Weights of a small transformer language model.
Size: width 448, MLP 1024 SwiGLU.
Architecture: rotary positions, normalized queries and keys.
Each number is 128 + 24 x the weight over its row's rms, rounded and kept within 0 to 255. Layers, rows and columns count from 0. The size above them is the row's rms in percent of the matrix's.

# layer 7 MLP gate, 1024x448, rms 0.0591, rows 579-599, columns 0-111
size [ 98 101  94  87 100 103 103 118  99  80  99 104  98  94 102 109 102  97 106 110  97]
[[105 142 113 111  88  92 140  90 153 158 158 130 129 133 136 146  92  74 129 131  89 150 132  97 145 133 116 123 136 132 136 141 111 148 133 131  99 143 112 118  95 118  94 136 125 111  97 189 164  76  94 114 124 124 143 172 126  96 136 112 137  78 141 128 102  98 127 108 128 124 112 124 142 164 125 151  87 150 114 133 146 118 120 120 148 116 137 111 105 112  97 115 128 148 121 120 146 104 142 136 112 106 133 153 110 132 116 169 129 147 123 129]
 [120 124 115 162 131 123 147  93 113  83 162 133 167 180 105  82 107 105 167 133 171 136 121 132 136 177 180 120 129 127 100 101 129 110  95 109 158 121 162 109 142 113 157 144 148 143 106 144 146 144 140 129 143 126 109  92 145  91 122 122 108 126 174 103 151 151 146 123  79 134 109 152 183 125 137 142 137 105 160 134 153 165 132  98 143 131 115 105 154 120  99 153 143 130 114 123 140 120 118 118 119 150 115  92 122 110 113 145 135 171 136 146]
 [121 177 143  89 135 142 178 154 118 147 132 164 127 149  98 144 134 142 118 125  81 149 128 111 139 139 109 124 158 123 174 125 133 106 137 155 138  80 185 112 143 134 126 127  98 136 165 115 120 124 113 146 114 166 135 136 121 108 135 140 144  94 108 160 152 119 104 130 110 130 122 181  87 148 144 127 113 166 135 101 161 108 115 144  88 157 147 109 132 119 134 107  95 125 155 133 125 123 145 154 102 202 112 130 127 134 128  90 124 114  96 114]
 [120 108 112 132 108  86 132 138 101 199 122 114 177 141 138 132 100 112 143 130 103 108 106  69 106 143 110 136 183 129 125 130 134 114 108 128 131 142 143 131  80 161 142 120 171 126 104 133 136 153 104 139 180 130 140 136 156 131 119 141 138  99 128 153  98 139  88 170 114 116 125 180 126 149 142 134 147 139  99 200 142 120 115 111 135 120 164 115 114 141 118 108 128 164 166 156  84 152 148 124 141 179 143  92  99 133 100 166 167 155  99 114]
 [140 120 139 149 113 137 143 107  85 128 150 125 111  85 150 101 149 165 145 107 165 135 104 143 102 121 175 106 122  76 154 116 111 137 127 107 163  96 129 150 143 156 141 138 143 111 100 169 146 155  91 123 146 109 109 104 138 108 134 147 128 161 132 135 112 144 156 162 138 198 146 137 167  93  92 123  96 124  95 102 166 128 129 109  90 112 132 112 125 134 102 158 126 168 133 168 132 131 133 119 155 188 109 120 105 116 113 116 153 101 106 151]
 [109 121 161 100 115 132 139  81 106 125 137 175 115  93 101 145 102 107 105 129 125 142  98 120  94 137 150 157 182 142  84 136 149  95 157 130 121 132 121 137 116 145 179 124 143 143 161  87 166  88 128 140 104 156 181 153 133 101 129 139 148 119 180  95 154 130 112 153 109 122 107 170 132 103 172  83 135 159 154 139 136  64 134 139 159 111 133 119 103 121 119 136  95 129  98  97 129 133 182 111 152 129 147  97 112 126 124 134 145 139 148  90]
 [128  79 102 118 150 136  97 103 122 125  71 109 130 136 144  84 105 164 116 126 149 100 145 124 116 146 105 140 143 102 108 110 110  99 115  70 145 155 116 100  45  95 123 137 122 139 122 162 139 150 134 134  99  92 104 183 137 121 130  95 135 118 158 116 100 100  93 151 103 159 130 132 166 139  40 151 103 126 133 131 129 122 144 116 146 153 131 148 128 139 154 165 149 171 149 103 140 132 163 120 114 137 144 138  92 124 149 121 136  85 130 114]
 [129 109 173 121  69 128  95 106 139  97 118 163 142 127 127 102 168 133 117 114 115 150  97 113 112 130 159 129 131 101 127 115 134 143 114 136 188  99  93 143 106 127 142 128 107 151 129 168 164 144 101 137 141 122 117 116 138 150  90 156 144 132 111 112 107 138 175 125 138 157 110 135 123 135 138 138 133 125 117 163 144 135 112 114 102 149 115 137 107 111 121 150 149 112 100  84 118 172 156 154 105 166 122 124 139 139 109 161 141 136 148 117]
 [132 137 157 103 143 187 112 127 139 125 129 133 127 172  98  83 147 145 130 127  76 110 149 152 140 128 131 146 143 128 149 148 120  89 167 133 117 117 155 109 114  95  67 123 141 140 142 152 155 115 118 104 131 140 105 177 103 108 149 185 160 157 131 118  91 125 160 111 103 145 127 152 149 156 132 145 136 138 138 150  82 134  88 102  98  90 133 160 148  90 150 150 122 158 106  90 116 116 184 123 120 116 131 117 109  71 125 162 151 158 103 139]
 [119 125 120 116 170 127 101  80 114  96  53 139 101 153 159 102 114 100 130 142 121 103 118 149 125  96 110 174 115  67 109  85 136 114 118 156 128 129 188  91 153 150 111 142 127 148 102  72 143 166 162 148 157 119 144 125 137 127 113 135 162 129 148 161 102 134 160 131 116 127 101 149 137 101 143 152 138 142 153 139  81 120 139 122  95 148 136 168 110 120 148 162 125 115  96 111 161 127 137 135  85 157 145 149 153  93 153 170 130 141 123 168]
 [156 125 145 105  85 102 142 127  98  92 155 114 139  72 138 166  87  93 120 154  84 190 139 136 142 119 109 125 128 140 102 132  98 139 147 100 166 149  93  75  92 119 152 117 120 134 133  99 150 143 111 127 114 155 146 151 141 127 124 108 121 113  97 141 113 107 142  55 110 130 147  95 104 140 133 152 116 178  43 147 147 144 114  87 125  97 132 150  97 146 133 110 136 121 128 114  75 165 142 139  94 130 131 113 126 122  79 136  99 138 176 137]
 [136 129 119 135 110 127 150 160 197 100 162 135 144  87 138  96  92 110 114 130 152 134 138 106 121 109  94  84 132  92 136 126 129 169 114 147 152  98  98 139 100 139 137 115 131 174 130 154 157 133 112  82 126 121  99 117 120  86 122 123 185 181 148  68 146 145 147 121 113 151 167 148 164 101 123 116 160  92 108 140 146 131 106  98  87  99  90 126 151 137 147  82 157 110 113  98 118 129 132 140 163 129 108 122 118 141 141 172 115 180 117 106]
 [146 117 165  71 121 132 173 152 156 145  92 156 106 134 107 118 138 148 103 112 137 118 121  97  51 127 112 140 100 158 122 138 125 112  97 120 111 105 144 105 103  85  95 172 161 129 112 134 159 106 121 106 158 136 158 137 169 115  94 142 138 148 126 146 133 151 131 138 125 123 105 142 126 121 123 144 158 145 124 117 110  91 142  97 111 118 128 179  94 175 105 129  97 105 156 124 124 132 142 157 166 122 125 106 137 123 166 164 183 123 133 124]
 [163 103 106 120 146 109 137 113 139 122 158 115  69 137 139 109 123  82 149 135 173 117 148 150 165 132 118 167 186 121  85 155  91 116 165 123 148 162  85 132 112 165 113 131 183  89 118 129 113  87 117 122 125 131 128 155 126 165 164 123 172 116 125 120 106 127 133 147 111 106 108 127 140 146 136 116 142 100  96 136 130 164 170 159 163 115 163 130 124 151 119 152 109 143 111 102 131 109 130 101  86 107 111 137 114 172 130 131 136 120 177 111]
 [117 117  90  70 139 143 122 123 134 115 119 105 166 130 144 122 122 126  97  97 105 120 149  95 132 113 118 132 110 143 154 148 108 136 146 119  96 105 132 164 129 104 134 142 154 107 159  89 152 163 149 121 124 111 129 163 109 125 114 139 119 151 163 103 118 108 145  82 128 125 146 133 136 146 113  80 128 112 112 117 113 154 143 142 138  96 141 147 138 149 141 128 123 106 139 100  94 131 157 136  87 120 132 132 149 150 101 132 141  92 113 123]
 [162 125 134 110 142 142 132 118 127 133 120 153 178 118 129 151 148  91 122 151 135  60 163  99 156 138 131 117 118 126 153 128 108 151  95  81 117  92 110 137  86  74 112 139 109 137 153 144 172 129 130 114 198 153 130  99 159 139 111 154 136  93 120 152 125 134 143 135 106 153 140 145 161 148 162 101  96 122 149 124 168 133 157 129 143 139 136 138  93 165  78 151 132 166 139 135 162  93  99 136 168 158  85  53 147 142 113 170 103 156 104 122]
 [128 109 114 138 105 151 130 139  86 114  96 138 155 114 168 124 166 116  93 124  97 147 119 115 165 155 121  74 119 131 111 128 145  90 159 120 142 132 122 160 129 107  91 143 118 115 121 120  81 144 113  91 162 119 107 137  87 142 148 143 137 132 154 115 117 134 116  87 126 151 177 165 111 102 117 160 128 125 159 147 117 104 164 153 117 106 140  96 143 109 140 144 151 117 126 106 112 108 130 175 136 124 143 122 105  90 137 141 148 104  95 101]
 [111  94 146 125 102 105 106 140 124 100  74 147  62 117 148 125 145 117 119 133 146 106  82 106 147 131 117 166 139  98 118 138 137 136 134 120 104  92 138 124  91 139 129 161 130 161 120 131 153  95 164 151 123 124  98 132 112  92 142 115 134  93 126  96 124 129 132 138 137 114 132 105 136 143 122 118 176 133  93 192 141 131 131 130  99 140 137 169  84 105 119 105 106 113  97 136 123 101 136 100  93 122 158 134 113 140 159 157 140 167 108 128]
 [161  98 111 112 134  95 156 100 112 117 153  85 108 131 114  97 134  78 136 108 109 106 135  87 131 132 124 142  92 105 145 113 100 110 129 106 160 157 114 120 145  82 148  93 136 119 143 139 131 129 126 141 110 147 154 128 112 176 117 110 141 126  98  77 122 114 114 146 153 141 102 128 139 115 157 165 113 141 102 109 143 133 103 125 134  68 189 123 137 141  95 113 174 123 149 134  99 150 120 107 157 163 147 108 156 122 128 118 130 106  88 126]
 [128 134 121 109 118 106 119 156 134 153 134 124 176 119 161 170  95 139  83 124 115 118  98  94 116 148  85 131 149 122 108  89 136 123 138 142 119 119 148 104 140  85 128  99  89 196 124 138 138 159  79 126 156 109 118  81 136 123 168 163 119 108 152  93 156 136 125 176 100 136 147 117 132 122  98 109 143 138 146 157 123  86 162  80 130 111 132 140 106 117 156 120 140 190 121 122 145 116 114 157 123 153 167 129 136 105 143 137 131  80 102  75]
 [105 115  98 150 141 142 176 109 114 102 139 119 131 108 123  84 123  98 149 118 161 131 132 129 151 165  82 134  82 128 176 135 119 129 134 143 120  73 147  87 127 104 128 150  96 110 128 129  99 132 119 130 129 106 149 104  99 101 125 116 159 119 124 115 124 135 180 159  87 158 166 101 144 108  77 138 146 101 150  94 137 130 117 126 131  96 129 126 137 188 111 172 132 107 137 103 161 101 135 134 153 146 153 114  86 117 160 143 146 148 129 137]]
# layer 7 MLP up, 1024x448, rms 0.0589, rows 579-599, columns 0-111
size [ 97  96  96  83  97 102 107 116  98  85  97 104 112  94  97 110  98  98 108 111 102]
[[162 106 128  98 118 106 131 150 142 127 143 118 153 181  99  94 130  95 116 116 156  94 103 134  84  93 180 161 166 140 107 121 104 148 117 165 110 118 128 145 168 132 151 118 116 114 106  97 110 141 104 121  81  97 121 152 136  95 151 124 161 156 199 153 118 122 114 158 124 105 141 122 188 101 131  62 146  99 111 124 131 124 134 116 128 147 162 174 118 154 107 129 111 138 110 133 170 123 131 104 106 144 122 116 145 132 120 123 144 165 168 168]
 [158 130 157 120 129  91 109 136 134 158 119 117 121 139 107  99 135  99 147  89  82 130 101 131 144 125 110  92 128 166 137 139 150 131 107 164 149 108  90 108 127 115 142 192 143  90 145 133 122 126 122 129 174 111 136 130 139 111 117  89 174  99 148 122 132 163 140 178 110 117 114 119 117 105 142 104 137 141  90 132 113 130 146 121  98 140  74 169 109  77 129 133 118 122 148 136 168 129 142 120  86 115 125 109 123  95  96  88 187  89 132 110]
 [136 134 148 122 109 143 134 158 148 105 168 163 167 125 164 127 105 113 130 136  83 101 127 125 164 119 135 104  78 182 142 176 138 137 102 180 165 135 130 148  98 155 134  62 129  79 127 131 136  80 123 144 153 132 114 141 112 124 146 130 121 137 125  85 139 121 114 111 102 145  84 104 137 112 105 140 133 152 149  90 108 117 111 109 113  95 129 101 132 101 168 162 146 107 154  96 100  96 138 114 122 141 119 123  44 106 116 122 127 131 137 123]
 [136 139 152 140 135  94 116 142 134 155 151 136 129 116 168 171 145 170 139 113 106 137 105 111 137 121 151 147 116 149 115 157 151 138  81 101 122 136 142 164  79 149 109 131 127 107 101 134 141 139 112 118 135 143 156 171 134 134 144 134 113 103 109 124 139 123 102 141 110 115 115 152 122 154 147 136 149  96 121 202 157 116 119 141 127 132 123 129 126 179 133  79 126 164 188 144 102 147 112 111 116 167 124 140 140 146  94 119 139 107 111 140]
 [131 149 136 126 139 148 134 117 149  73 153 126 112 112 168 153 154 176 125 161 135 112 131 104 164 105 116 108 152 107 103  95 141 103 124 132 164 102 146 147  92 140 108 104 153  98 143 163 155 150 121 115  96 124  85 148 139 123 150 144 114 113 140 106 156 127  92 146 153 129 153 114 113 132 129 139  87 116 136 171 206 125 123 140 134 143 129 117 106 115 179 148 118 138  94 103 136 142 134 142 135 120 126 161 108 184 115 115 102 120  95 102]
 [104  87 131  90 116 176 129 129 146 167 103 117 137 149 121 149  90 100 121 159 124 116 142 116 143 137 123 127 159 101 137 185 106 120 121 112 133 137 155 148 139 112 135 119  88 122 104 142 136 130 104 158 121 114  70 156 120 124 132 124 121 109 130  94 157 116 131 122 132 121 102 117 119 124 139 140  81 108 128 130 127  76  97 122 163 147 126 111  83 158 114 118 118 122 140 137 119 118 116 146 134 107  96 138 122 138 162 153 128 143 109 170]
 [167 154 110 127 153  84 111 138 170 125 157 127 131 129  95  75 122 134 126 125  89 130 132 134 133 121 142 162 119 198 122 113 106 140 164 142  99 122 141 127 104 126 133 124  97 136 136 102 139 105  93 154 105 173 147 147  83 112  78 150 145 123  90 122 126 121 148  68 117 107 131 118 144 158 121 125 163 131 119 129 146 161 125 129 103 111 135 124 110 158 153 112 144 117 138 181 136 135 112 130 122 152  84 142 148 102 141 112  86 108  92 110]
 [119 165 124 142 140 109 158  98 158 132 141 105 140 114 128 137 103 108 111 128 160  94 125 155 158 138 123 121 153 104 149  86 115 124  96 178 154 154 121 121 138 175 128  99 138  92 111 163 102 145 118 121  66 159 109 165 140 151 129 107 158 112 111 128 103 133 117 120  95 129 129 107 108 153 151 137  80 150  99 128 163 116 162 163 142 173 144 120 161 139 144 153 124 179 155 101 115 110 131 142 120 116 150 109 186 150 162 144 133 126  75 151]
 [187 156 149 157 146 107 148 132 120 126 169 169 124 119 139 107 103 109 124 127 145 157 128 148 113 132 168 135 147 108 114 126 124 112 106  98 156 114  81  95 150 111 125 145 145 117 136 102 112 123 109 100 105 167 123 118 125 123  91 135 176 108 143 143 117 102 174 151  96 113 129 136 119 114 115 137 137  93 123  87 157 153 100 126 131 162 107 139 155 127 121 135 178  97 108 159 134 140  91 101 149 111 167 122 157  95  97 152 149 153 127 125]
 [ 78 154 136 121 175  91 124 150 134  86  76 155 110 131 149 131 173  81 127 140 121 135 122 144 116 139 121 134 134 103 114 105 163  80  78 138 106 168 144 118 107 123 109 106 115 129 122 113 104 132 137 176 153 108 165  99 128 129 126  90 138  99 138 168 157 107 142 128 105  88  68 159 167 116 146 193 156  82 168 145 108 139 149 160  88 147 108 121 147 106 144  78 124 104 125 144 109 146 107 127 107 167 101 192 175 136 143 136 117 153 137 103]
 [122 158 130 128 167  81 149 139 154 141  78 123 152 150 125  61 103 141 116  59 127  93 125 134 111  85  86 147 102 158  92 162 132 101 142 116  94 105 135 130 135 142 110 144 120  99 125 121 157 106  76 115 138 155 134 106 133 136 124 116 121 144 116 119  89  97 155 145 114 132 100 148 143 152 109 138  87 123 103  91 200 113 105 104 108 133  76 143 150 133  88 136 126 111 118 130 145 125 118 141 106 119  96 137 144 151 105 135 107 157 126 124]
 [147 131  99 123 127  97 117 126 171 145 106  88 155 135  96 113 154 140 107  65  75 149 147 143 128 153 148 133 104 150 159 133 103 148 122 126 148 141 167 127 129 101 112 144 103 155  85 153 116  90 159  86 177 114 139 104  95 121 108 113 106 151 139 121  80 150 142 110 109 151  96 114 167  71 137 138 141 170 137 127 137 123 149 133  91 118 133  76 180 105  78 146 103 104 180 116 111 137 174 116 152  98 121 118 168 100 123 117 128 116 136 152]
 [118 177 132 154 134 142 126 110 118 139 138 112 120 109 110 128  64 100 205  95 107 148 126 141  77  84 137 100 117 109 123 146  57 133  82 120 168 130  94 162 133 203  88 129  92 167 136 155 128  57  97 103 125 131 130 120 171 129 145  81 145 113 138 119 110 122 125 109 139 136 125 150  81  99 152 181 104 125  98 138 146 132 129 112 170  77 146 121 154 122 142 146 136 152 117 141 152 106 113 115 167 166 143 146 136 121 142 127 160 132  95 153]
 [128 105 127 142 133  66 108 113 115 100 143  87 109 104 169 110 152  87 138 142 119 122 147 133 129 189 122 110 156 103 139 135 142 114 141 121 147 126 106 130 118  86 134 146 106 166 169 126 146 136 135 138 149 169 117 119 126 168  96 132 123 125 107 172 130 162 164 147 119 123 123 156  61 171 144 105 167 192 175 129 149 120 153 105 147 129 125 135 127 105  92 127 123 122 150 134  94 138 113 105 160 129 174 120 124 142 128 125 100  80 115 145]
 [118 121 128 141 122 118 122  99  90 142 140 146 135 117 123 117 123 107 160 168  97 122 140 187 106 145 115 130 145 136 125  93  81 155  93 142  83 123 136  98 143 123 154 127 112 134 103  87 133 149 131 118 155 129 125 122 156 157 146 157 142 135 105 102 154  92 140 116 118 128 139 122 145 121 137  87 159  94 113 154  95 141 152  91  99 134 152 160 133 124 141 131 153 132 158 128 109 127 175 148 141 126 164  95 132 148 147 145 116 122 171 114]
 [ 84 129 106 132 133 110 136  99  94 101 185 138 144 100 111 129 125 144 124 157 139 159 118 139 132 119 146 149 160 138 117 127 131 111 118 132 149 102 139 143 153 131 132 129 136 141 150 119 135  86 181 110 137 137  56  94 112 159 145  70 120 109 110 140 135 112 106 140 117  29 106 130 179 123 117 120 153 128 164 130  76 151 154 123 155 121  96 132 126 112 157 126 156 166 151  96 126 125 177 152 142 152 127 161 111 118 149 143 142 113 133 149]
 [124 120 145 101 160 115 146 144 166 127 129  97 123 149 146 142 102  95  83 154 114 111 116 165 155 144 151 170 133 135 122 118 111 162 101 114 124 144 130 176 119  84 147 179 123 121  80 113 143 177 111 113 111 125 132 151  87 113 158 136 134 114  93 109 117 147 120 118 112 116 121 159 111 168 122 151 124 114 150 137 161 153 157 136 140 127 186  92 129 139 134  90 155  98 104 114  97  97 110 144 142 126 154 133 151 127  84 125  90 161 135 161]
 [128 157 104 132 137 118  95 135 122 120 132 168 122 132 155  92 153 140 116 113 126 119 127 125 129 132 149 141 136 114 121 100 144 116 146 147 107 107  76 135 132 125 103 114 115 143 112 118 126 133 104 152 148 142 144 132  85 113 106 141 150 133 101 142 172 107 155 157 126 142 174 128 131  96 114 125 155 127 113 149  76  80 132 138 183 124 107 103 170 135 131  92 104  92 124 167 119 148 103 142 119 129  92  91 124 122 107 112 169  86 167 124]
 [ 74  92  96 133 172 154 122 136 107  90 157 117 130 134 127 147 147 126 121 126 143 137 124 166 116 136 144 153 145 156 113 123 145 108 126  95  80  96 152  91 128 140  86 120 144 124  93 142 120 140 125 139 124 127 109 144 134 157 127 172 105 131 138 146 106 165 112 117 137 133 119 144 123 128  95 119 148 123 146 168 107 127 146 137 158 127 103 153 103 130 128 139  96 143 138 126  99 139  97 160  80 123 125 141  98  70 134 116 127 124 107 159]
 [188 117 131  88 104 137  75 168 112 129  86 156 118 176 124 110 143 129 121 121  90 135 136 141 169 161 117 134 113 113 155 128 125  96  61 117 149 144 108 126  98 116 139 148 130 125 196 102 136 145 136 125  99 142 116 162 137 123 136 141 119 158 157 182 139  88 171 108 104 129 115 177 133 133 138 114 175 147 120 139 116 104 129 131 112 137 112 145 123  95 113 138  68 123 199 124 148 141 148 122 106 145 163 132 140 126 139 115 132 149 130 137]
 [142 157 142  80 125  96 136 139 172 136 119 130 139 137 141 117 149 134 161 127 101 130 116  78 126  99 157 155 121 137 136 152 175  59 128  73 123 123 108 149 100 119 119 164  77 129 114 144 130 147 141 142 109  88  94 140 173 127 156 142 144 138 149  76 133 148 103  80 142 111 118 150 137 109 136  98 138 148 123 155 168 164 117 108 177 132 137 112 118 125  95 148 147 124 129 129 138 120 149 138 162 120 120 118 151 140 142 134 134 171 159 182]]
# layer 7 MLP down (transposed), 1024x448, rms 0.0581, rows 579-598, columns 0-111
size [ 98  98  97  89  99 103 108 116 101  85  98 103 105  95  97 110  98  99 107 107]
[[114 137 110 158 109 157 103 134 125 113 121 160  86 155  79 139 137 160  98  94 124 135 113 115  96 145  96 133 106 108 135 154 143 120 149 158 139 139 133 114 131 168 145 145  88 156 164 151 167 125 138 149 103  89 109 112 107 134  72 167 137 102 118 156 126 140 133 119 141 122 153 114 125 112 143 127 127 148 121 104 142 116 123 125 142 108 108 128 132 135 129 123 131 143  92 131 135 124 138 103 101 138  99 142  90 201 151 146 134 129 156 142]
 [106 138 145 128 112 113 108 130 139  75 111 134 111 133 133 100 166 159 133 165 141 129 144 127 125 119 145 134 112 121 178  91 117 155 171 106 171 145 120 107 132 122 129 105 115 123  98 125 135 144 143 105  99  83 124 119 116 136 134 103 107 149 110  87 137 137 142 107 113 136 132 118 152 118 137 148 144 126 136  91 128 158  99 115 140 103 161 110 122 134  95 130 145 140 118 142 154  77 131 111  59 117 101 127 147 104 200 142 134 132 138 141]
 [157 144 194 152 102 132 138  80  93 120 119 201  80 136 121 111 181 121 158 129 126 110 140  94 102 155 119 145 121 163 135 122 101 116 139 154 133 107 129 126 138 118 134 122 101 114 110 169 139 135 114 154 120 188 119 157 150 112 130 133 137  95 157 120  98 127  95 135 152 124 116  70 144 141 122 115 161 130 203  93 116 117 124 150 132 145 136 145 101 115 163 170  73 120 161 123 126  90 135 102 155 201 131 130 127 150 100 138 116 120 141 103]
 [ 80 125 133 169 146 112 112 105 108 124  97 115 116 136 105 151 141 192 116 116 157 133 148 122 138 127 141 119 137 120 114 106 144 155 120 129 133 121 119 155 113 184 120 124  97 104 137 134 147 117 140 134  97 141 148 146 180 147 154  91  97 170 113  90 144 134 129 124  65 139 170  85 150 154 149 133 134 132 124 135 130 108 158 138 139 143 116 123 167 169 142 114 115  96 150 145 112 162 131 111 131 111 134  98 188 160  85  77 128 120 126 137]
 [155 154 112 107  95 110 135  77 142 138 110 128 131 123 161 115 122 114 149 119 159 150 107 120 131 128 100 138 113  75 121 117 138 125 156 153 129 156  98 114  99 125 123 127  59 173 122  89 141  98 141 126 125 163 102 140 153 146 117 128 142  98 120 146 162 107 133  83 106  81  88 130 114 142 162 143 168 153 122 128  59 131  92 104 140 146 125 128 152 126 105 172 127 109 148 110 111 132  74 163 111 134 118 102 149 140 105  75  96 144 151 143]
 [149 135 162 136 138 118  92 142 141 145 153 113 140 132 147 124 114 103 148 134 169 134 137  67 173 133 118 111 164  77 111 131 128 143 115 167 158 132 153 144 100 140  81 109  93 123 120 145 103 117 132 168 123 115 133 150 138  86  89  93 131 165 125 131 121 122  53 138  92 183 100 142 149 156 143 155 148  88 128 124 130 102 123  87 136 118 125  91 118 100 126 127 150 134 149 128 121 174 105 183 111  97 148 105 158 164 129 106 141 151 121 144]
 [102 140 135 136 145 162 130 105 140 120 136 190  99 115 121 143 133  80 104 151 173 148 110  88 148 185  96 144 145 124 138 103 108 146 106 108 101 146  78 111  66  86 106 125 143 154 134 188 133 154  93 132 125 148 154 129 117 114 125 129 157 158 135 128 112 103 140 126 115 143 114 128 170 126 120 146 135 145 186 137 131 169 132 133 125  94 162 153  98 158 152 127 115  92 113 134 161 102  84 148 130 179 168 138 139  99 151 126  85 138 108 112]
 [110 157 158 140 116 124 138  97 134 105 148 105 114 167 104 158 104 116 124 131 125 171 172 142 120 176  90  80 121 137 132  92 169 158 126 101 151  92 117 124 125  90 139 136 106 167 115 156 117 115 113 107 146 129 135 146 114 124  95 110 143 116 161 159 148 141 143 150 159 111 119 158  88 155 112 158 152 120 105 133 140 128 124 103 128 181 126 136 117 127 114 156 113 115 144 100 117 122 110 124 117  80 110 136 130 140 110 133  80 134 141 126]
 [101 129 137 118 153 152  97 112 120 100 110 123 139 125  94 185 155 149 117 101 118  73 110  96 138 143 109 180 115 127 146 108 104 142 141 144  87 141  89 144 129 150 107 119 101 120 192 133 152  96 105 177 139 135 114 102  90 154  84 109 119 160 186 120  98 137 148  85 134 133 130 150 158 163 151 118 102 125 136 144  82 140  92  67 142 132 126 142 129 146 165 111 121 117 205 118 117 110 151 163 164  64 159 172 133 118 148 124 135 143 134 122]
 [108 120 160 124 128 130 132 166 114 123 170 128 161  78 113 114 157 115 127 125 154 163 163 148 161 171 107 128 105 121  99 176 118 128 122 141 104 151 138 129 113 125 102 113 159 124 102 140 151 147 147 171 144 107 173 135 126 144 158 131  86 105 133 133 161 135 100  74 102  95  67 140 123 103 124 128 108 123 140  81 158 157 125 141  72 115 132  97 162 144 152 116 131 152 113 142 166 124 118 131 155 103 114 138 105 159 108 103 109 150 153 142]
 [115 140 119  83 129  92 117  95 108 137 145 136 136 138 137 148 121  77 119 182 165 110 103 152 136  88 124  87 149 138 130 178 127 112 154 130 133 104 144 134 129 155 139 145 139 145  83 112 141 143 158  73 179 170  81 138 110 151 169 123  98  65 137 120 180 179 125 125 147 140  95  78 167 116 140  89 128 121 193 156 134 108  91 118 158 114 126 102 115 116  81 117 140 127 133 136 160  85 138 118 119 103 161 129 149 122 162  72 142 103 166 108]
 [119 152 109 147 134 104 107  97 144 154 114 132 110 124 133 103  69 119 141  91 117 120 117 155 147 106 145 142 113 131 158 133 152 161 131 101 103 142 118 111  97 136 138 147 132 106 128 109  95 111 128 170 112 135 115 117 171 130 111 114 111 158 130 101 157 101 105 137  99 121 118  99 143 186 160 142 149 140 104 121 148 160 133 171 106 108 114 126 153 171  91 120 161 112 152 113 135 154  96 109 117 109 163 162 115  89 169 152 147 120  98 102]
 [147 133 135 167 115 141 121  90 132  91 129 128 138 139 136 106 130 122 197 143 142 144 124 131 137  89 126 123 192 132 106 108 137 119 113 117 116 139 136 101 122  84 165 127 136 172 157  84  83 136 118  99 115 131  92 104 113  53 110 134 160 106 154 153 124 108 144 123 141 128 150  83 149 115 130 127 124 128 113 146 104 131 104 132 104 110 135  91 120  91 171 135 156 162 138 168 143 158 142 140 121 151 166 119  99 127 147 103 144 138 103 111]
 [164 147  93 156 126 128 158 133 142 127 140 164 126 123 148 154 143  98 154 124 148 107 125 105 143  65 136 160 150 116 114 113  90 123 149 104 111 160 113 123  72 145  80 138 139 104 107 131 105  86  92 132 128 150 158 119 119 130 166 134 123 141 142 120 132 107 109 125 118 128 121 175 167 114 145 153  95  88 110 106 106 145 132 156 140  85 131 139 139 155 173 177 111 150 157 120 122 124 120 103 110 107  68 141 163 125 120 144 156 117 138 114]
 [124 130 141 103 116 130 167 128 153 121 116 115 117 139 116 183 146 155  88 114 124 114 154  97 136 161  99  89 122 139 122  87 169  77 136 116 104 110 116 105 125 106 109 145 140  97 159 114 133 146 130 145 110 118  89 162  84 109 124 111 116 122 138 137 105 153 118 145 146 169 134  95  95 128 135  95 161 114 150 114 125 123 131 148 133 146 106 138 140 152 127  98 135 138 121 105 120 104 116 127 141 174 119 149 118 124 113 116 145  88 150 153]
 [123 154  97 156  80  97 133 124  75 121 123 161 111 145  92 106  93 160 135  72 112 106 137 131 124 127  91 124 137 120 147  95 157 106 153 171 183 137 138 115 109 104 120  84 115  81 143 133  95 125 113 149 100 120 144 166 132 157 119 122 138 150 144 113 155 146 167 132  81 139 108 106  86 115 110 156 172 168 111 119 118 114 111 119 110 101  89  89 145 138 124 107 112 135 127 147 107 129 158 163 115 136 171 131 146 113 127  95 130 113  80 126]
 [114 132 131 155 104 117 136 108 121 137 162 138 177 144 130 138 144  91 121  87 111 118 122 164 121 117 111 121 137 132 134 152 129 129 113 112 141 162 129 123 148 177 113  95 121 154 148 152 149 133 140 124  94 111 119 169 140 134 104 139 105 112 148 122 154  88 159 113 148  85 142 138 135 108 118 121 165 141 151 157 123 136 139  91 117 147 111 124 164 113 105 132 144 156 101 114 144 122 104  97 137 120 109 108 122  80 156 122  84 152 183 171]
 [128 102 114 147 119  83 129 132 114  81 137 150 155 122 120 115 130 114 118 130 107 124 159 131 104 170 108 109 126 125 108 115 161 104 145  85 147 146 110 136  91 131  95 135 148 124 138 135 120 166 120 105 129 108 126 135 114  98  97 124 132  84 110 142 211 119  94 102 100  97  91 102 127 138 134 182 147 165  90  92 101 110 162 170 150 148 107 112 143 114 167 113 136 134 124 179 111 119  99 135 147  94  91 120 147 122 121 106 140 124 130 136]
 [122 132 101 169 132 126  86 137 123 115 112 138 158 171 172  82 145 108 152 130 143 153 132 124 143 168 136 154 121 140 160 130 138 123 139 148 146 166 145 124  56 168  92 132 138 152 147  89 108  94 102 148 105  79 110 155 123 104  95 143 110 111 157 118 133  96 125 110 135 115 108 104 117 118 103 140 114 108 171 138 134 158 141 166  99 139 141 135 126 124 137 135 154 133 154 157 155 140  75 144 130 118 156 124 109 145 202 125 123 143 105  98]
 [114 128 128 139 111 114 110 135 135  96 116 159 161 129 149 123 130 145 102 163 103  74 122 148 120 139 152 136 122 157 128 133 151 145 148 171 110 119 153 119 104 108 154 129 155 154 170 116 120 165 127 123 166 169 110 137  79 155 128 127  88 142 113 136 149 147 164 130 122 122  75 123 108 112  99 120 132 138 155 127 125 109 131 131 106 190  86 110 105 122 104 139 127 143 140  99  93 136 170 140 155 164 143 135  87  90 130 114 134 103 103  84]]